Part of a small language model's weights: no biases in attention or MLP.
Each number is 128 + 32 x the weight over the matrix's rms, rounded and kept within 0 to 255. Layers, rows and columns count from 0. Numbers have three digits each.

# k: layer 12 attention key, 128x128, rms 0.188, rows 72-95, columns 0-127
# q: layer 12 attention query, 128x128, rms 0.178, rows 73-95, columns 0-127
# v: layer 12 attention value, 128x128, rms 0.222, rows 64, columns 0-127
# o: layer 12 attention output (transposed), 128x128, rms 0.211, rows 64, columns 0-127
k72:157167080119141148192137188117144131094150167166169158146089100102088135145128107123105124120116101164142120170090159132201136150131116083132136099116100154162083109125168096032149119123111128209184103073091146058132175125046137063087129162086138132114097153087159057168182117158129115097208163173212083076055086149148050091129076061129086129092113053125119073183086114103109165129130
q73:068159116124148122163109121156126115177177084112172175120162113096086175136137137129097154143122146082182067152154055085109119078189152149137118101171099120167118127087110086152151195160079126125085118106116131133149148181056138141128136143127132132155120131108181161073115135137092183087108181151110137157156090132164140168132180093106142109147183141131157144143131132084075128081143
k73:154117136103202126098154117142103153159097176130119144143127110100177150107030120157120177142110040084101188164146146117105100114115134150128062118189190120143127167120112100149112186121097137161111089077188135154115146119143107125163133085113133183148156118116151168053174126153148161091068086152138160140165105128091195220123123107146118163134174134111160059151093118203085138104120
q74:134181071071115176196118162153132177121103157136105123119139164183148101160130090115062087156092130154155071148150151070145129132079086196125163098148123088143126139140131149178180144142131160098163126135088130124146101118122080129140142140122145159106087114128129139133118111115074093087131158115166160128129110136149147110117106094197139151087064099079197122169161180130207110137188
k74:128104068052126084146145152153123097139158113141165149159191125142105149155148087166109176103124167166086091076085089135168137066146153169096131112101061140094148112095196141116120193163138233142119154094108139112147177209080149125146121150142094074164116174134152082097130195118145118179145096078114135147074142149135101138157184091120127105121121087060182114090098114141096095122117
q75:136145130135133139150171172155116093136100134098123085156107096131139114082164128094122129198091118081068133119194147101110175159141111108155079096166121116130146137084133079120106155170149125115155126102138152151098084120143155124123183138123159117095131129060169143116157123153110109076147122074128099145085156111125093153172102123131164144114158118082116161153154142148105113183121
k75:173139141213107090174123152137104126124103165148152082166111055133103151120109151144119122164155169098138129105129150116093124144082137075124179105117106114087141073155140133136161147103158107171117081099128085119161119125122114080141126165107132129171125168059140123060124083173123116183112128139113090162125129154172135128177136084182107116087151173093190136112082105106110072175151
q76:040115133136120114061160151189132109146136099083099113099133111167148129127071142136079138107186098121180190094174134074155084089171208147114101103110068131156134128154163095103144141147091066090194097118146142096104136151166110143106104120161141151176132088123111140183139156117194184111076122166138109129180134138193148125073126179146146088196141064140127179138104169118110219106105
k76:129170174068111132100121117132139097195083118115147122090115187155200151132109158146114151127183123074098102185125171086150105125125117040114132091156132137188156158162071100125130164126075054115149148229154122176121152102153083168113151111068126093120158102075113104083145166163157123101157126129166120123135065160117133108110172075122147130147117070168100150142131150097140100124106
q77:210193081168135153127146147105111119121121216170085137121117153147161161119139077131134063200067141088177145155133088141108087087117155128135106111153182138149167107128132131152175097155090132108125117179098106065174110164125169122109157080183116160152094157144116155098152140116143136129109073118128163167104113155145133111118070185096200166175079093078147054119118131171142164095118
k77:095139208105117044182131199114141160142141146137145125136137137191056137156115154129169129140080118137127140119161111168140160128114165201032049175108120130060101119169144138152090119178112137053175157207054122061118134141086137163124141086106161076119136127164157130093134136153126162097126180126109154110137190112156137109121109071102123098141168151146153120110116114123086096097112
q78:159158136235112156146105147109160133121112163097132122094171153123112124136184203220130122117102095071136174125165040132187159107143134109122092142133113105055131150110157069150085198124154202108113079115147116117070155062135072130108114125141110170199141184137151154124089115127158134124153101105116134120160114150132095108119107130121178177060169160193130171117126107135162105100142
k78:069122083147127116150065183174134144153205114158152150189145157049157143218127144168150136170155166099172109133127148123082119083179102143102131195147091136143127124129068108112060133102109149142154146101177125174085134071113157153122120100192083179171204103103165146103164162094125177120160113128146164161138135075132117080147112093162164156160127223125116159122098113066113125160128
q79:109159131168126137085120115107179243165161098139096136125097170136134131157119086135106127181168152114157121069144126209083119055075120140107163111095190095099139119149104118120136155088101108111113146087101048129123129143197184054169164153131131080131144151185182093170203186066129129152152071199104114176118161110131164097099124103134109159140115108159107158151162134115196147087102
k79:185127174154093123142126134131070164167173146094109138070133134142070112119086149138092111069131113106137090142081153157151107113131163160074196097139128101062104167182096079116110105081086232090108137179110165129106124158177063147108118077170180153106166148115108141153071145089147148125163127126108075101144115086128141092118064103107149197106123091172058148104178150180092140105149
q80:130128154163091169128199121201159124143088142118104204132148097124145090099124115147061126152099100066197151162107155155090120099104128176144102147167145150159152084132125110173151095120138114119119106123137110047120146157158089106120140122131160152125131140186147161109147121152118141185118105169114129121104120058099141138089143156095129179111166104185079142133133077142156103132147
k80:213156124145127097128107134153144145137138119083089141140125092139157167124078128073108151096135118130114165155152121125152135112138160128166120153133070110110109143141097134165116114183106093149127181055134160110133114123145146170113084082130169125128130130124135116127055132121149142130094111139124118096167125070130144143104136153095153112087191089154118130126176157160139112179155
q81:072092097093104128149105115105095135125139134180092095120076155125176147069114128108175086126098160226099153144131110149134176088138141121158119129168081130153146132135109145166162125131199184110081134153146099135111118115105155122115158107117111100178122059139069118128111106144114126136209114138126089174179133159159096151115141125121115122147097111099093133161122189156120181101054
k81:112101075146091089125113138174113122106133101105162126132122171110129061123132097120120139121125093147120149089073138133117113152130111122147172159104121155121105042140132148083112124137086152106166154142114102117154151202083125178145152134132093135126140159129163091088141140145120085150096142116153162139147117140144126106127131098149116130128096077102083149141056083110182162174147
q82:140135165129124080133126117106109151127146146102111077116119127168127142177152148145167091192124136147125141069183114092133141138131153111137173211058106131132175185137159134153128161080123122158165100113197139107138112097100117131182141160088139075135081121116148134141103128092084152145130154128158189153184167104119090089156137124107093127128116162144095099146125140124149162112119
k82:132125145121062110111112159110192130077119151141146123143168123165151153090129118137141091121128098107108148114116072172185143149116125118119201121097151148131140104166108129146179100116197183125155077074119157123114121123156166171173120128132147134180128142129135098097156127126103125097055145147156167111154125115122105106136099114131135154087104097139145129151080100168143186112137
q83:134196108139159123167113119151108142169087092128133126121142144143185185120123109166090185149180152107096064110172165133110153128106108168147126118084108125108092132164131109145151117144180130131154186129128113100130132120086156118097128134209146150184191129167097110094155136107096157184147110137159107144122132051165120104145129162118112144138113113169131153107131124094152116114181
k83:123063131119098121131150133095171090066152157086139166119204117125107087123121096042131135124118099119111091164109114124112196145128153105126095132137178115125105090144123172097130177169149174146121118162141179106119119097149135082135146161083142100111103125116127094179121131103149140076122146134162208116116115200135169186130158105098114148093085137128183150156136121164138129158138
q84:129131129146126115140114125156123159104157133102141107091097255159143166085122110085141085110166125110118115139107150123180157118148094130127170108133116143132141126078086172062166130074088115051206095155137124207160145101107149130076150177117129074165074123072091072164147151153113161149200118176174078158114204172093145173118127216143089116132024207092125107104111128179116132165108
k84:065146143100100120157130127132091094124102117136177095159096165171150122127088185165127098126134130254163130135085142111133069154107213150128129142084102178097141127107117174121080198156085100150181150121136100066148134169177083074128181203110105104141132137136115091125061197159134130194187104152143125107156072224106166098093119091153121098167110085055124088124168143171125141119187
q85:177087108219121091199033155151196109126111160147147129055115199193126122140135133087094122139124164127122096122144115103175114152217151080129127099115088134049174138136080090060140103170154176127123153122142145105104160131100125119117117128117154155117148158134145122086112110107080101147149138134133141125091125116168115172135133185091098153121154125172138136114141143123127080079170
k85:081076072106095148131082178164098096140151103138179103164163139094102100138178112158118136195070118172094122112159138045138200127118123072121160156105072141088103106122088114052217136125119216133176131130151129151113149183113096138089166131129099140144139158175120092161115092112107160149097110144169143091151126188122088072176098115142118166139162115173155100119111193089185123094071
q86:160143172153188135143163139056168063175048086146106167134099126112175069121095178214063064178077123080138181084128174091044103085096159161158091104147162116118174079116108211159182166131092130143099124133077133121162120154161110124080175122083089224107120155136144132148156158110114124090060211100074132077139053070080124055134159122127179164133134129159112100168127110198153084098122
k86:082175103066095069133200139185123127145126145079138150117081137157105165112117134157156099127169144161124142086161073105124171089100111110149148120138128091120125116069153139081140154137073079111113107083145150118159157099085196116062163088125120094076126038108166158118187038119127150129150159133109000096189111051110159135083132143105142120144103182133112129117128130084099081152095
q87:111137125175174164108198146174136206122085132122149130150120101170151145135168136182065099172116172165157127112123164182163158106124105127145124135175148122106132126126110138155146166112060130126104148166186094047135158129093127162150132178084110169148085077116086081114103142181111119140155151095157155101176162174122126167142162156137079109151105103098107123096089121130108138180130
k87:151125179102059153147137107161134104123128198139102160125154143179064118071107184112112157134149097099151166182117130150138100140084135131147152128084079097186149163106132118123118051125132092151136148129153134174177127163081142160139138110146098106090129150112145150155121158103112161141137103096107130103151140143077143140159148174100175164118149114080099128137118102146121099126145
q88:133190101095117135220115115164114085138117147128106135151124210246131144129152159133117107184077058146164111162164143097167112103185092113096108171144182129111052006128139112096121119109074153076075130123175081132157141147114128174075145127097149117153161143109114098161090113105105184185157150137187128167102080073139180155059075145118132117101086155100112138100133137127079103110164
k88:102090078065106072140110120139029149150140061144145142137136165136110137068108131110139165152082082149110118114061080126148108081159180149096137116098139086130152083126149154107179164122148084139095058118089064135087133159139196082176092094109167044138121114103122149144096065145155136175136145149169096140131128139131131125085138084076143157151118153091250123134109155138098169144137
q89:148135107128090119071108148163092080109129112059087153133166091135159119073136111083153141068164108146089104149087162132117054152115159126141123123074194157043111096120154195112132130190138160111001132133110090145087116143145078094182114190068123139146127142134128172075117135132122132126088131181146125099122112080148106088090126130101186169117158112135083102143094134119105152143142
k89:093138103211090130060117069177133101126177105119162109088075153098121070120111116128105186136158049103112127188149091103159131100137067094154141145110122126108130096113153157081166099095126144083101149129083146123135122159120134137121161199146114070150170072135137200092092148110103128097141207127126176080145141126121101089112104107156136109153115101110152070131053118137065119079166
q90:166090159114141125142064201114117103046069096148119132084063142099150135084156164153087089100184095183134117143178171107170111128125144133163102105109114124135156116120130105178153149093057154122098141114145127126096166121086136133087118083044100170086105078129169088169164105139153109151163089107148068126084178141132117104184139145098142117156094152128110170118142063130117090148096
k90:112075144090100125131098182120101127026119137089141120154072141157147061110199153111160112114187143131132125112155116144099112111082142098142163115129088135128142089115084109097162117133109144106101080055125178075107136139098091126111108116081136145106055118037179108104103144160123101137106116109111132170140090153183176065068111160156101107122158205088097167125131160089113106116171
q91:138118197153123131143149114137122117168112086125125130156088182168118127097158111145141162071166137160063122180149101097135149049103138162159088135118111191098104178092132134129180127066142143040150210138111176096104145125164122152128080127135104093160111160177193178167119056189115133143114116120085117158169109117159172155132120113088127174071138160088115189109156098109079149159125
k91:181077104147047128168073148114098131105154209122158081131055179132100145131135173140137140135106126085078145107075106199127050054129056145106179190187160143132124148101057154090126100094072149145136150151148139145145125103173132071160204150129116149111100134097123155070135092117125140152107158161126136145126104114094111150069110126136106082087109171110147190128125127159197115119105
q92:090140181129184184117117164109157142178136097160118131156088125129126130126144104072181112167116125197194113152138114177070144120117162142145119224095232081085137156113212075149097141132078151108098165121124134218137122107115142089155079153152142119084083185158135060146128152187128155113130129143106114085116133173142174149099076152125140124171182110107129074124128171128082111123033
k92:108131109128131122122120087100078115129147147137121139090107168126116092110100162089127149132154141091161145110226092178175080171161112139045096104114143100144151142167174118119079065123205126070146088160163084151118128145138113129157094097127194179094150204075092107073133095142085100168150194075062125103140137153128087141104125135121121105155149105104104125150066184199126108161108
q93:135145113213115152149128148150082136142118109126155160135159104147145135097070191108071165134105144119135096056159164131138106127145155105126085104118108071111130063116147155148115182140126139110110143162103091106136085102136138114147134191085122170124174113153126186128100197080201164075110111090138187166103118157158138134105166133141101130155131117093176138165132099155108089133150
k93:117160151103076138168117124157099122165123140108157109060164118111172168128108121135137196117152113159126127184128128112111164126087101129108096160161126081152160106096200100138117071133175186127034119136108096178125109113175114112052185126091098112140178066132131127138125112081135186078151117071087070119139130200171128104087154101125094144169084111077165137098145131132040089119153
q94:149140082101046136124135100075051148117138099048146112109082078197145127122121119123133129139071159150144086077149110173157179145149109133125102169192171126184056094171087177126163149114101149127095142172159120145126140139111129131104085108133122130124121079095111034110101123181148179144086171130152105179100131074088168098145178176112135130108093106187128086129126123092165163178126
k94:057154129072130130079123115089122112150154086063075140154176157121102090120063122162109128093117116154116138103131147157052153081068117171148176118124150133174112034094158132201120142169111113118111158073092122141150133111136108095097132201162125132135077154195116152107111114189163127145151209097099143154206047092074074097136131126097134177101053143114165136208118104108128151060146
q95:199158122110161127097073147135177124093159085131152149140109177159153136160085137068100098157162174108109187102095120121130084171147144065147119109130121100123127132133130149078124094191148135125121074130145085115138154085146176123161089111127128129124069098130155132123091055072108120083125174101141124098184122154185129164177124125099114076124185156149140174181126085087079077133195
k95:133058053157133149147163143201156068190110135080093141123074155141161110097144106150123101125155115167121171145157138066129164126109172147132068172164137155093100141123122082107129119072209163089147117163119131142126080107138092149174125108121102121111044089130151147161125093111122141155055119109126120070106128151168140049144147129124095119124158106148101105143133091111163086163131
v64:124141126075132170115099092115117172147081102141093091118082101078080095061164209141168173206117140124145099122155154172152154148118078099095149141100110055091122134162175136088148185184102078105149130132128076162135176075155102135115127107119113148101131135105122127147079119149077150181118117121107105125116112108170170095129137168125150126125139119087119096138109106178100114122154
o64:145127091140122104176144122085177141127136082106152194156124148127121148157138185144136129068098156127119119143110145125168151136114094114110135123082107223059114154115083104125119110133105146150114125120074084122172201109120154176125114110103198116146141170151185133166134121110096165147178090109118140140107134167080141196108090147115130134128128194155138142129221134200161133137140